From a checkpoint of a small transformer trained on Wikipedia.
Size: width 256, MLP 704 SwiGLU, vocabulary 4019.
Architecture: rotary positions, no biases in attention or MLP.
Training: a variant of SOAP for these matrices, 167M tokens.
Each number is 128 + 32 x the weight over its row's rms, rounded and kept within 0 to 255. Layers, rows and columns count from 0. Numbers have three digits each. The size before them is the row's rms in percent of the matrix's.

# layer 2 MLP down (transposed), 704x256, rms 0.125, rows 161-179, columns 0-255
105:171101172128152105181190085119084132150123128135090143017067134142175150097137108156151037132107136094062137149054115176109119131138120116139100133090191138145108157137196154136157115168185114120119023161084093078108139149135120109133131160133181100136157164171100154171107125141171103153120126151109079164151103143131165122096125089112079156198130165105093154161146140146138155090096195123093123153139123120149135154148147111137120115085119124116125134130139117129149170139166121184012114119157164117143170115041121085094129150090107134110052165123126097134128075123187160065107115145155131181148128150114149125144061153197093147128125148085090152131144167091109106105149154160133088155170141144102111128120073112112127138137121147110095085104105138139135133124192127
089:080184178126114162083159108142136117101104158108104181129168164091073083094113143133151151139182113119118124113137128051118166103177096171129154160182126101135144134116217165183111130134135140161098119105150116061139106169169128136166109133043067139147176138123129158182106103101122138103074122081140090117043128111171161129072156135144094112128138116115159131083154134155155108192190120235113156128127128149125122131135077164101152124114086082119066135163156086094130079107100125079039137149142129147154149120156139144074114125117150132123142113100114057164103121125107157135093168150139169110123116134134119102057121179135118180137165126162136135145125112134107077150144127138141153143179115174142098092150140171177135153142154173089077108134160123167144136217133208
104:104141149113179105161131123195126125075125150124129118118131128178098121199145152126118086129091069142091093096094128114146190183141110101125117094138105158097175139149087136187134114068150112112120098155111097128157137094071144201127179100140132138129162114138161110196149134092117145189117091129119073150092105162116158092064134171106125129160141124089164155115131163146144151086083065189131123128162150108151138136154094148131096112148042183118100121060082189188132124091138210105161134118085073115161160101113116120155154155158134089096144181131116110164133137053150085123122097158145144104089091151152099131153074151105134118107140177113134109155164187096119130121132120104124199155083201088122147156117122194086113046185112161141124150095057145119103097111129155
121:110145114129154069109153093124163134106116153133145093108088174135123105146118106140179133145158140159088134126162146123075133131156163047122157117130122090109127149155136138128110105113141111078108089098154142103156073121106120094117082133144187118153091180183117097154101088104117161145155117112106152123121133199172138113120106108172140137130134129122079132155095106151149099117122137115146104167133144115159142155067145138149153071155114161142110092099156137100154143136092116146255138165166108149107154088112099156066172123103103151149128138144140124131113108162089072144224145124135125101145111127140113142116081111135114132061131089094143112146120148103101175141112132152116120114148127173159073158125155018089112192077110116169088106111151120148110159110129095
093:087146193119125112120194128110058144122177171172135087156116069082105128183138155148165120143172089095118143145120126091102133082097186111140092151135108150119110085102109136121104168122128170153165188161116202147159150142184137159176129184121121139148105097096107095206148187116114150136132106105113183138114177130152181111136151114090106156162131076130174169114108132087135198128125146122104097114126122138136150111170107116150149135124148116120159131132085123148156086105113115138255155110156176127167112118125123099119098186119168099169086107071082094103120141130091124101168139147131143126135121110139114123134104070136126094094124189150164163131082078101163107089147166180120139088066158111100155131118141000117127145105145115108190080110137152155104110131134135
097:131132188121125072074168092158119101064120096170144140079164100138146146171146160203109136072155179176112139145128130135086125167120104144178130165129113129122139114128154188165094167119110162107097123208091120081168122097183172162158124153134115138083178052123099111145145096088110117116119174090102139113103111163072124065103134081055102147135112101116128097092096152123113130115145181113070149164098104155187150144130129107154150138162121161157111113119165091073080199177134168156156162123166130175086136109139160144108129135102090167165131123120112066147101246107139188155127148125116097160140104123126100123151176086170093119098154188130134177134115102170152158093170161076130116158110145161130164145114155043135145080153134161105152114084134161155141149098161114
100:139137074120123130168131129107107146114141183067169097146115123136074077165116150168143142108073123131162160147130134142125091147113124184153130200146126123121118141145115169116130097117127137113143112182141138107095134173154098105086115105131110174177126153097171154125138113131167111126135145097176135136155073133146103141124130112134110120070134168138135080151113108139135117083159034211092117109142149133126113137170111138177086125160117103108118098147156080149132100131136130121255197160109102129128125120181102121148117187173111126113125145125165115129144111177122118113137162169127171140171141089153106076098161104093167112155117151149153110131153079104090095158170117150111145093016140125101104175151193030124104154146113164182096141134193163134118139148180109
106:145111114123146075083096187153124133062116149119092164092066173144190121147099137097076093116072142158113107121064073152203168157116145124148143124110135132180126134088135124120098180147117116081089123133057082139090122151110143153187116156110113104185099111149158139093115144088065187149161113157105166070149153080174120171136159115124127100112079084137171106113116137148123114081135097174090132158165140116139112136098195119146153163076052138174171222167093182123142105098106159136111126135173108159103157135104130127174175137146114182116183161122147106152139126102104160086155089163128093148086106072136085091164156149144115108143113163138125149134073126112134116197181111156172178144095093133114118082167144059161130139143117089157116132161133149110106079061140154
090:132157136133132147123119153114120123059132086110119163117181104139167143074158184176065131105101116111112158083123084135150110154153158173132130118067128208176103124108142129177133069156069136143098125093124163087141104125184136110140120182104117175146149104134164118209152108134141129126123122099123107225154076134169136168085181149071172130100122137094107093066142162111145120113083082166121128192077120126117124130152097078174056109106157115158171109118115098173072099140142156122234161148123120138068147102157126143113130056109113085130206133105149125129103140143164164157079117148182096127127143120118114104166148088091102086167105105137160146105169137049136170115112120110107176118170127147113109118131066169139145158144120101123061122142207123159145161155138137
084:128139107117130140112158159117140099100142129202079118138147153094090161158150127145063136077117117118164093142159115190087136119173138111106205051182128127130156132179145100104084123076086069192149094099133093112175107166174136124105110079141153114157078162101151094161167138144107094182082166132147083080161123108111081185140154124102106128173103166113074153146162137186093131074152156140071145157076167086162089144117163144086124135159166148151121090149141105127091105165090126140218154125150142090160121162176104157167136120142120142163120142167133148142124130205101111115123141123173154111153201074113087128154121089132159129076140150133132139126127103148169167076097072143186192090132147172101083146103149116117168114158125102188121137104093140169159106199106084
096:085162109137085167127145124150108167112095156125084092154107107155124198112119099125096133135093113153130111097107140118107129098156109143094160133140134076160126130111102156178128144113111175066156134114181074115094116123095118048209113143152128158099158114149140123148158160130148105136093173067107165099151065131149097088126085111164120089114140142198154156159093160142166139183069150129169110123142126120147136108091115103129122091139062068125091068080068144122103142095247148048114157089167129171084114122135125150145130211133117077134122135117125110108137145064094073144152107130141184127168086157098172157150149118196105121108132165156141205106137134184141107152158134075113111190099161123158084125114119108114111182110100147148096158060076151163101086105139108
099:169113114086153142101173139146086166110099140129113095125130135109080155169124157091141111051099152124087146163124113079070153120104091136165160118114087160103137099138112157138088160118166158128156121164110141120166152080217149130116161137136107152169090039167082107088078137140147132101132188185143156116132109143125155130123159132106112169151144047166094178163096162143166120125125164119107165151151116102074130116178176145112124132100114148123180082183156198129105133138128066149219143183158151111066142145162097159167135159142097083173144142093157149110148178139145145161073121137119136146053115139078117080124129144119173091133127077120112113086101116131131163130121063182143120141149168123140186158087142055187116088086063125136156127156173167143185161142127084
103:122143191159137164135136181145079121102099158108136118130100113148122133137094115132080119121184124132107148148131158120059089132186166087154112131137126121204160149106168117135132169102098104122118151128202141172137140118028161103139083095115112134125145130085173118182116172138184086146181102110151103156130115185066147215105064096078078114125107090131108102102132153136136116104130134057119136110163098192065140098113149106149125107171120214151133105145072156119156129123139117100163120126162150149139111093154099113085155097171075169072077108116188141176098136106133159095123111134111108149111130096154139108148147169124109108139126150175197142122136162204110091109082139099119180158164083092098096162052124052135083126073141145190102134140135123093100142082144100
099:077134122137141127107120139173152079179135123090119143140074156118119095145151137109122089138135083106156108137162172165130149096148073146085151066077136092101141130130151119117103125130194092082129158164109129100104138114249130145108161109102110116103161204067158115092086181146200122139113139154131091164150077148111149140138133173132131119148068153155139164167091180137176111116155072150151156093145175087105132110087144103101109128149125147086061091109150145126017127140135143104040111107099145106107063123077110064140130104152139117098113070101110137164101130109115062147154138157130160150162143191120102130145157142134129050095126141149191163136116192198152161130124160133071134154135102128122100195135139133125132053199127130143137118152111148137100143113127082
100:162132111113127102116125121117135147132113111103113089075167185135110133082105088117092174105177056133175079141089074134161168155203101169148153118137137094155143179121103094149086092108095140119130111115171120124147105105083141180150106094088149115071121159118138109164119167114160139174119127115142098166098182140136071142080174124151166086141131118161093133176133157115167076129162116157133148142178071209097099173138210137130142153169150141089197126181101099091160161073120121113188123068113118111066153169098131161156098107125101114156043130123126092130125162128093133175087090119126158147123135109156130096123122146147181164087183076126137162097125131074147174101092081157102112102090091146104128125155091072177118156056153163138132107143042130112109109146066101
103:102185143097139095130198147109131163121129128173159164171102093101157081094181152205161126140184167131112109130094092121121171153154130098148111129139108133106071111151156142107102161129133102114066082112100114142095143133144146109121080161119145108176105138144092156189131102156173108156137099145145130169108115140156168106138125103166131141151050127101125116191136101095140109141135110115119163104173129120166119126143099118150146092114151156145141139121110119120207091130100150138005108151135177153069144109094139176127086129100110094139056146128090133149096074157122076089135080089148081136109122122142108158149129126209092131179138152053142102117105142066075114076147123166096121134180104166151159044061167149104035126124092121164164105119159152136157140038147141
108:186102119067092152128152133103191095154114063118122119128143107158111119118105158109121131119132108152125147133140115124120094180102172185154152146148096142123162143210100117162146059146141122148118116138077159169141096131150094108136162130144160131136104106166154177148102056155081100075122137155066152107088150128140113185148161136105173115065156159149114137121077128102142184133118121127150151107076155153148125156068166141105139140116102112157124189178103105110157093148139144123203101040072203155138115164139163066149108113171147099131167222085138078185134172159120144165050153086144151119103167087103166120115080124115168155135139135098156144073163125162129112106111145125158146162125082102157133130092109166126165118117152102050183139188119077077134159151193135
092:132085162130140140156155137100195154182149146101102146100088144106150150116083091107163096154162101069091119053124159141120202153089165141089176106145129150126157140139166129152116163156160095147147075147108081152177097146156106181157149142131173106103092108135085150152100146137098099140082122169163137126190111143140160091108170116102087149086114126124120114137147097145170164100171157175107132156150126101166149000137124128150128139098187120156101109160123146192098169117145075111135141174152200147168159170138179153119153118116146139118081147104113092127127111128079078123173117105144159122095096101183151127160112098061073119115107128092124119110116171121073106081154190101142123138175175073153120071138083186056060140154097165115125087121075096082100135139086138
101:107145131133098108104166116172135180081121188147113132089141125114103111157149120096067162186057094119149077105139090122163141173173125112135168116132170098117159164105197147118099092171143125079140188098051131113167113151139106170176107098113179090098103059101054093087084199078118089133180194087108137106110168103145126132079131128080077104118110100179090161116147119089102169153145171156153126106135138126102128146152130075162142183096155093164102116060121101114128153128068150140145092128104159110100079102140163191149117129084120173090078128100151145137147102130100164111083162139112137186151126150105158156096093131173138150152092129106111115126161154118129096115095150159136121078137163138069157087120105056166134133182112119135135156166126063174213109130147141
# layer 2 MLP gate, 704x256, rms 0.139, rows 162-179, columns 0-255
090:146109155081102136151135149073142135149082202138129097128167138180074095173118139125168157150101125060071129128098072132178177162123158080145166081096170149169088087164156120113178156192108137124105118110122116149161110119159162116079109093153099110141083046147145055166196138141144087199089121116167113126157170105125153168120121042155114156153101135138189138119112112094126126134157153077163130146123113131086172152143164103089117129184151148061116109102170193106158110173191105095182126112118134161150114151201211094153103184151189111167147132114132128124131129136127090127098124098099146153097165140115158123174157173116087091150166157109171119150119081148128171116092105117103168134114157099134123169068150132086073117145125125152140152103132116086084171147128100
103:150175120143122097126151172129142103167089111168127121145107118154129161129176114097096126125110144142045144086116097125072146108145115160102105117154161138153194133109137126107148089111114150162122141153126152083091147112114174102138110097120125137107103141047155100160114137145066150168096097115133135098087155121134132121199101133140091192155127180115106134101118196189125108170121128115115131078173072182080105052185116177119105047136158144141092157148186098073083061122111061125164147200153135099150145151118090085112124159152135085083122171133109165111107074169108119121105095123159102144137128110126152185127160133147117146187092157153156103136162087173098157178115127124090114220094065094136074113144145147105050107128174206142139106140167090096139133075140152
118:114153129122163141197050084122099145174110151167064137124134117139100151164201140106104110082116167161092118153143102153120138123133122119175094093096143168066125190150182185178062119103111137151122128078148114148113187107155142093140185085144118062119150085150126142152146134134214145113177145074102102115098075138144144178129109098124103179125110183076119086112061095116115160131162161060135134112078141134133153092183156160158116111131099118089118088139099128111136153097090174067113151120106204115143140178118143132169131137167134118145073126151120111118141116135085116079100113115099171169123138141166172101119079104197083069141153118184156127108151179114146158120147162113176177121121186195133142189132129118062132126170179092147132119118135164146083152129116162
097:136118119100057124087121115110112071187050108128116104136115075150130159121118085135087100141139140174090114124104217147134144091120179116160099146177159130158155188134131199194137196179148177162122133087118111140136130049142083119140153145165115149115070174090140141183185124150111188119135097055148140110153046081161083132145104150092129049156145192146139110131145140136144128092163151082131134142098145185152099083122164147090174120112112125152161111121109107127113095073137070135153142110171123127124040140149159160155167133153189106122121129107160136128147119155088125137148100193150076085096112135089085153127135138148113077154152171112139124138178136103173141101146154125168158167116168119110105112184076117150091132147110146114137098119106169154070106132112054
107:143134124110128129160136112146141100123144124115175108125205102130063143121100148083147146145143079154090143060164119145133121107146122104075121094126129043118135112122124206143101130125130132102120174096134114113159096114046093149164175099131170094138134160152125136105106151106081170170116164112156196123119168068155143121168067110127080128190066135138096065150159110119162112111168191105127118139116113155130184117189093147122146164206141199128165095165120115112126177101110158145121074102112139159152142128178120138110116111074089101117122129102071112107167181183156199085138122180128106118169072145134125110108129112137143212073146118166124134177092050153144223067107091126158126131134117146132151109045131142150141115173134056123145111103128154128115105114134123
104:153135129165128159173127147107194134078095084160108126099085135133190128101113150062164156126100115072150147117182103106085167109137138155161156129128140159134154070167158107106133140154172136052149123198160119113151155130167142169107133128114121103119192086098123104094187090134123117180175121174141115126152123128118105137121125142141095152107110121136082144129147150145127088111133157151165144141077136104193099215214126106135135105196188114155076045113091088127115142108104141129098160157141112128150062140141064098136147118112126112077126073179164191172129155120125135121122187091190071117165068173215188073117077122132095164098166085087109123144115118173123170200158125136094141094178145112152119112136152131131127118103119138148173141163095104077102117145111135
106:112137143174093084119119127122122097174206139145123157164108175125200128100150126106169174115120171099069138062123119147166117076145084134112165153058143056087150127163123120153157112113146146103114099100170159151138150136109150136116189168155116148093146077066143113071134136137137148136090121136072133093155163129090132132181140121112088105172154156112115133074148094169130062160136101167071111155116141136112140142088165137091058078101162105124120148143097139095076136154099047109105084173109183123124093110136139080128166134173136097077136096193111098097086152161139121131131142157119178142128132139098150111091139090170132169129127141132089136088167104095177111113082159124085092175213130146099100107073119075120150149148151090160133074112020139195121087138142101
089:121138132097140089152153127203045164075138119124127147146084147110138183179137190162167130048125126144182167150155087202108131112148105159100136173142131084127083114141126117104160101117165158144116158109133160116110103142172084142113112174145095173124073124069151171181167136140095144162106119125132132166076209129133136171141110086146122194178137116117134095143140147120091131121103095106150132139121097106147080108173179065106136096152183127139115096113164128093066112105107135123094136166138126082201134152114091095132089070085143100175172106108155096140103175128097136175105162175092068095150084132131103129177125120052082176152067179089170134053135185117162172142134160150152089144103123106111095126116176101129163186126152091128117130090126093154101097154133138
095:190103126151087126094136139163165138182118108101096147179085103127147102068141119143128167187171100135173180160162112125131060115094142117132182133110149127090168078151153111105094118088100176093081113180167143111129107100120142092057130138108105091145084143145124104106131141138090153140223100134106104169142147127163114200085201131130192100078142140147155128166083140150051126146106115137109143137121148138106122129152173141114087205106139109118175097122143080101151148133141149126093201086057165100093148177150137138129149152155166144206163121180137164147143181089142128114142157167135119123156153170102168107100154143115137122151088113142118130135134130079125140104136129161079048097102107153062130144190151144067070155140133106163105049084131123070104103140084121
092:086136126118159063116125147134137109169178108070090067100122112137129098118162201104128143127150139175138175125144095152131160109109119076175078096136095143168154132112166120108121141175151107093121193127193119077123125135154095055146137130205139178115135124166096155147139101150150115104114164115122123092169095108103148132166170143075106083111080178076163158105112130131155217135075186111132139134157119144070125153103108122136126121157120158126100119105170107124142145121195175117165137130097170162083157157102187078106097103195148133137135102108119162164115168124169082130094160173149134206118154123137167148176190099139178162127099136168094130110125071148159141103166148118135100137125085118184176069128164091158172104126089163091124085172040086107126134191126090
100:115142121029071118110150142111157117087125076212151115129052173146078111116079096127152137161114119124096122125159170125142144150097162118104096073153132109199140096087095104088147114154110152120209120134198089082058151061113140123171136141132099131148114082072130131133164139069173122136126148102160103127208131097131124097148085133167101075174135127128105110109134096085122197126115117149125118119169155107135114166169084161038142105097141171104109068175098121082181166159181092130090119118133153146138104108118163105137187111159118156081160115151121165115112172080149156149159144189117114173189156155116156136124172103098128155139149148114076109105089100122192166126142162123159105119108099131118175146143170122165096140121052135151125087114123103154136157161095182
098:101080179099149082142111176041096137126072143093092161176098130163146164121083166155122193136103137119106132175117112065081135106139110103125125130119110117075166115152190116085101128150113158118128164128112127119209123102106113141088184131178147103148126123090079127173102102105115130132121141162121138153168119118127132149113111070172145146116163115130101076101111082131126163057135083113167119093082131118128146071062119120126165161147120098107094100109127150142188131083100117180176094089109106114179136113107112146107134135090144124090147131132100182138175095143122138083126152085233081161151160123165076083061167107156112128168130137121111061103124095080103111147080056162108174156098106114162201137135078212129142110157079134162162140137127121080115175173100147
092:167122114088129234131098117154115119123132127170101101161102094161117111103110121181145121127042161083135133111116137138128075139107040100132144114105157116120154117105084103154128102115141118120177066108141149117134135123092113148148095178089129139115125090173149135112159131147115135119119173094104138069107166132144118112131097164120096150104132174169141145099129100110099152162149172080103140165117212107136175158122166168154083169089066188075124135140176098125173130125185148114185123076153135132134138135122094145129105185117202098030090115094166186099073139049130098189124118131101098127115140144147110143158154164123157086139131160126099088155101208124091147131114139096113124115051094131096117181163128119100091119109067167120135189140113112078060136102076183
093:118103078133156116135126177146111161136111105175165086153126148138217108162195169114087168115162151084111104195134134112128150148153063148120146134159139197121096126128165109148146150146147104135156093177130131132140113162149109087179166139161103097138105160118094180120145147060154130099131160143104102109203141121136120184130126104095122143165115067095115153140156077131097089132129182094094134098133130122128181084181137136168176147120129120081116041135146195136135237123086150074085216103076099121180153177168119148113135147127124163134166151102105206102110167154122077109135129136141131139104123089125173116163107078124191160101069118135100108134072134152129157162119160119133111159154111176053135138111101125180116068174130112135143085106150165128092149161142173
097:108170124170121088133163095092152139162141111170147100142128114108150087065124103170116151121114133106191093122140121101151152119099145185166136115110107071115136170131039156122115161101123099063102130092088069088154205159148128091124137045106130126116086088081136109115095169109082073152073127048170147108133147082173159190174163105129167163177105125153152081171141145111077106151139170051175118150137157133065084128144157082153139123125074105086129148190087207109115161098163168102123118156120147129077117080111087128089089093148144112092112122131036137049105140113085115123121113116163092115110107126158129160085131114136102134110114139154122119126073149136132122162141128129166108162120075142122217132113135099117112101096143148170109165151119144082139111161152092
097:086077069135163092160111147162091134132113148161140130132081102116116162136163114159138140168089197135117138094155127120096073120204043091150074149111131167117141088117113128116124081142133132112148165149195150168128160153094099065155115133178144100139078131139122150109149092092160128126105096183142143098131144121150158090188105122165107154119121033127133110172161107163107171158138147145137131138159148081092095091162100137147165102149133139160106137168081104170176118124136164145155098175160157159150136109125100192098116140118134094111124153206180149093125190135176097000167185158131060171118199168069110138144141129101123146084095093110153133139156121114130098149099099130132112153149154135131097168124111151133204074147083140170160166125131106082135110138068138
098:127162163126107118110108173140125115132173115127111140145164170146173138136123138120134169143143109112105079127123130139102099135116082140121127117101136113150169131120090083141157147125122131087085156103134135125134087132156137151080169165042136100075153106044144094088166147128124133123124099151092088187115127168045117141125162104095155120146144139144150155190108179103111098039127128067146131119154133163186069132064077162093077222112174079154094124130131130146126147128159154078157176132158199190128075171130156115133151152159071163137095160041128133146098136143140124133124151148103120179136117082164050073124120103107152101166124154106119117129148105116061131188080129168102102118058088124139098110193131167122139153143140132037135127102112100051115113095112088
098:154208107071121129066097119179118116097132142126112125170118098142069165161177173127106178145107143189160132112113077132107114194119140114193126126106164076096104052107106108048110142206078111142181187117123131131166114116061142143082132121138131097117070084129126130107144147090158087185163121155104199088134146115098103091133140167162142171168121118128130135159125188061078113185115181104123159157141142106128152128130128115060159147112091129083088133135150102150096108088145073128081127091116170117111195129099142161122125139108160137127102103131162140101092127135125188140142148100109134101167074147148120141194107126164105105118078195170093132141116116136118126105145113107122172087115190092091095157076118119188189191141085172167132131148158135125110091151084132
# layer 2 MLP up, 704x256, rms 0.135, rows 162-179, columns 0-255
091:163156152094127172134126065074172132131065218169088086138165082058109111113143119138105187160147089128057135145151132139161162128137116124158154155145191133145107153154153115133129121176150088076080096111117120155133108085121168169123120113145106119133121129129098109162125146129149104169101122107185097149041139114099138143085125096160106096135116146132166113082166106181163114167153112083199155097147093143105178142162152103125177106162097107109166129154148062151152064078155093119106127134124159122173121135179165091143149173058151132126129104100089094150068145130118180136104107107144178139109099186121176095105124186154149167151208109117134159187143111120127104137124071150127166138184185119146123166054129135129160109158130175090081124131153078084095178161080106
105:112127131100127048101125146153148125174130082119213169180116086132126188140157196145168168090149140156169155065116187155146182148100178101135199098190086141128140107103119115121116096097106088112183151135137137091146106112068116131109151097112099103115124146133147117094137147139084156178115119147155097040163134155143066110103091073120089100167124126172147192127118124122117104097100112149176111127224137135150161118160133152140050138115094142129164175129128106148108137185098136154080127165132140095087105125117120112132172136204060101107177120115116140205099132186067096124210121075137186109063098112139094180118114107073154137140124165113107103169132166101121188119153104122146116151132131101153134092089140142173102087110139139102119118122104134128087110148163128
139:181050110158058144037187117171137135108160114146193103098119124084156118167130130107136157167176119114191121092098168154137158164068153136111132184140112075141079076085104145116163133134157207121161140126104144110118127152143160129096044168089140170112138136135153141194127178122143130152109130121150114111174148126124088134149137117174119094177135083136158132091198081132125134121150153151115142124151170145125116152081087076101096140144178118146128176084134160142163113149141100195069065139116144116130122144077140029131188146106104114110166180077116141171135143102113127183198139136135092113072104113087109121145108182103129106052148105089107157136105101137140134124094112120092106130134102079085139122084097157148151134155185089152104139153117075115167064109136119
094:119109130127188120179123143148116174102165165097138134121134134089152123149103126134144135109125139067132148164152083120128107147126094145091126125099145123071099114117086061096095075049121073090122112123124133168135123187123111140086105161127125092145202097144113108040058124136136099138108128177095138136114201105136155144124164149175190153090066097093101116078089067148130183144115147141147124103139110086125182142133073097177129151158143139151155119101167167121134163134172194094162114122092119075158212059100059149142070129095141128170114106145137159158065125128097112126088127102104165175184152155128180150120183162092155146125121131138090123118100084152140137134113152142131111073145145174147140135088159139087185147126135093128097192071195159104159205126166132
103:193139105095130148107167074130101118115160119129122050103146089082100116155139161194142122135128147163136088150140160142057159172174195082134145184151107210129127146096135100078107178077141108153150144158131154117155154068122140158176156165122112181085171156157136072169157142124128107142130135065150130143110075150135134128196129102152106139107121126141193139166117142125120096101140141160125084149133132112172065064148179151155120134129135130138158111081130096089134095122168087142167149091123101158129125101084159074130165179172086204093180161106112134110106159138089133114117098168158160098140178126125134148154183097157055046134120161148121168115162089086119086123093136069111145151113112153097117175226137121132176110079127132087175151130140083151152149085114108
108:144136138142151149139146117081111104168220151094129184164138103146113094135161106193135091121106109130127141094062113103132086119140113103119117104128169082144143085106117137129098088133102116158136201087149149144148079043059092040152185135181121112158107183170171167148077135128178116051098181125152142097104125157162161162153141111160170130125080132117184068108079079179146084105168096138110097145130134147127124081149137159167114120129092150088130084179177105097187108184171123125134173102140141165127156145139205126138146163058181182186099150127121097112153119167119139115160105116109170166156130106081103136104131132068101106143075165195169125102138144181155076085131108126149089160094105095122133115170132159140098134105116120121136148076142156103123103096121122
105:136107097166114139159165163125152102165124104120158129099084141158114084158148065107144105102103135132108194120141140098124143136131165100140141181141096156138112116112113142212142173090148126160129172122069125097058157160078043075118156081096169159118215157132126156156082130127094172147106152103136140119138158065058097166104165139132203142195150136120083169111069109120149145151134123147123134174106169129178129095147156156111146135124139120156139161142194108140157167114142178129104138177179194159166173107163161113092127056114122155133150080190116151109151132138158086154122095130175154181168112154191147171135110126117121130105093114162191154134103129119106141129123107140083118172102135143155147091187197160117072151103144045132188136115144093136158144168148074
084:146152181108141133085126142104087131059183058148153161152121148120146149121153122189088127072099137135108157154104156165122103168141163141108172206152096120119120134130106164165183142114102089138161158131069184130127084105168076086127096188173104110152095107125161119157124147126103138129146162179125103193090157052109134230083152105145131121073131139127158130081162124146130147104055085102167153110108073132084109106131129066115092112155150155099157101104150090121120123153124077181124170110199113092196155132125204121161055103071106128137163144088121112154128167099145153174116133167164110100173111102135153156177103161090100107148142098089172109133181093188159101156103132126164105160059094092145120086112133124104133169119112085087155129106122104137139124145108095
090:231126135160159133117175095025107113141118162116224098085094151174095123122120161146128114100104092086166101145115141069156100121139150127124135096178130159099160110160046109091130178110122053118122123136174112099157115123085144146141080121113119139156124127116179135143110132113108160116112097089125164156175104190101130156176093061131145154143070103137093145118164115110097138104119129157171218171089122099165096140147114177127134129122124102102146174156101125120130135080122150169123146166088130149181139142112166116074138159133064094091136145101181144101120115137124124106098125126173133130154130080157104145118179121143066159116132148144160186112110099128205100133072167124150149105079177071062155085148131158191135127224174108170136137184133116133143131089129117
100:084108110132145106145180092145120077114127114125066112184151185104132131100130120135135116102131176072083133043142118066118130131109094100131133104155108102161127133085147169129101129027150179060161128167127154150110104163163092120192138120092082115017132164129127117058130123110152155087105129114066107122111124148114149113127167149096094134089143185140143107113120129127096124108101136153160138188105117181119175157085088109199159095130108083114091159123165074119126130177217115102128182162125176130130140156125151099093138194144055107094072083092147129118151121124158087141108149170091082126077106097122144113130166139096132137106109155107012095114107150082123094094141111118074116147105117148138093181119134080132140167104109116101160085145159110119097131155105124
104:184111132206145119140128113148062161102096113067076163127149022146105123126126180146106149155139162119133091116123044132109152112159124092172196182180130092071107163135185127122140139085161134139164112171113123092153095130144168141102167126135158141105081115171037090162099113128094077099095142174116130145099178126081184138147116117148080140173166092129155114105152157169095114130132165122101129179183116139093187083131163121212172132145113151205153158136172175124150183115148106100145091165145123144140171139126149158145156164075088124180103143137092123121112098172098067131109083099113133139121130081160144134083156155110102140141123139151202169131094091084152114115139112136082107068116206175116084166109140108122131113172126147110139111121104092130123131119148103
096:127091128112119153169166127109144116090090109099118090160133128147126129116158159140112107098121196102114139105196154095088118159162130094165174068117095144176142109104128150130097158090077109105067133151127142068107156131068148161096088118120154204156108190095100141130129094106130077124117140079162140109102104218171117179097129146122094136114121159142181165102172115165070142139142140110133100231110151094132114135137079120120124136110151120126125129114197099181070146138113229089128127130188128156152122145119104168085161088097180151103146162124184110172208134149087095183158148161123088111089152139124154126099133105137145142128071143139144134148176095107092077112131138041145105104138193084098108157163161111124188137089157112120083091135113171123157179154084100
087:072107113155109081098121135159132111156162153086139125136133161109152141173156143125139088106156078168175113140213090093173181126137127136133140133166097111167185140084147109128139169135110101216111209122123120111130160113195130132140178102123129205116127084072099154133106180105173150129115144142146079184119097137109154131116136119166105126169157109157127154129137164149094084084143068142163120116122115189134097158108134063122172109139165080113128113124099172098124120111090116106153122167032098137116126154166176085160106076122051135163122133128123051130101150178165086082164186148137149187100137134153151110129142092114127138164154093128175140097130086051147122196150150182097159106156144175182114156111149099111159155139172110129067077126150100199160118122111108
100:144161159119091133108118153128152149094109070151166088152119145120190152118140091097135136159153045160147096105105100130170154159129131194115162085165140186098114140158084111150171120107099173130172126106099117107133136144220132139161140097134151121093115145119130131162084165065152205152075091080131055158170165136131142165074146102097115083120152106115101099098133163154147094155134116107095146121176112142148139145151155127125178119152089105147130160161107187198108130128153091156093195088096120106096130139167068125113156171123089132152112114074081129131133188116115144145133207148175126115158094094182148137096141170108140106176127118140083103117192147148095141171140109113138078110128107149068112142084133167209156175148086213128167100106095078089084117155098185
098:085153127104129145120167132025163119107145129144154199130106080113135088101142149147133106132070215139125146175153105110121142096109107111143131144116115138089111136153158114121130095098084115102118100161112082102171127098107096136150127098065156061156221100128132111101114102077088097130151067121156111065126083146175128183141113105115157109071164105138190145143105102129115046080079153108086131130135187104122081082114081088140149069150162111053156102111095117136133151125152130216147128145177146138137098118096132191125132126107156119127108109105149174071088158167127139124125140128165127122109076129098127088125103098062093094099087121099041108095105121112165100097128084140100150111140071117134148168133184141136093133095195116108103174181104118142170196106147108
105:129135189170105146181096095119145088160116144113094119225098127189084155143092129174083116147150116146087175128165136147082109127129113109103126134110129136111123149135108140103133111134108119138122133131114166184121119174140135128147147134157145085161136084096113148150106085110143141140092050142146156111121094135223145114179123142096127111124105154149114145116048169120174196085077053146163110167117108142125115156114180069147151132147088176130156131123131123096121101151144151188151219135169124160097048108078136159114092184124143068050134159106101075206161142162144181121085154133113147114149121123057149146125115134065112181116110103091127146104203152098137094090089154098143094140095081167140162115140110151149144174092079132117190152139113088100135123152180160
098:150131163165143113158109146097146120144183111137094120149139107149116093109131135177163201126142124052102109098130101089089081129143094131140097022161191129153112117106169126117144114119149177134112095104118089127129135110150117135096140120108127113044117149140131048063213140145077102181112100169143132162107145118129198102146109094135142068089183098111084109187132134110143078093131142130153127130144108117128076114069094079138094094153149112144149166163129148114121145116173103054122149131135111198183164128174171166097137156143155127175140133110163144103105081118153139125101064122146164096175120171071091119146150057141090201148096116142144067130097103164091101129147190164110146143171126072172112058126112128149154118098124194143136120113148140064127131097101083
096:119154091155106130063190168153162139134112127166144200116191138097142151128129125146122152182150109168111078148192110129130115166082158116143105152162116118105137133128156162141032064149150074151139139120106105106141072174137088131164176135153124140098148128093128119090097086052131132143171106164117130141125116135177085186095085170116105126071116083189117103133118090173115124154126104112180114160161097133139146168172083134172165115090095111112116145090149064164107129180092166178099154164137178113143114137127096157130153153065148112118116114132104098164131083164123092180099145199147108215151154136115060144139057174088137192110154119124153126103125139132171113130084105113125159144120121104166082176117197104126139116121134205089079089115073117115144122107099188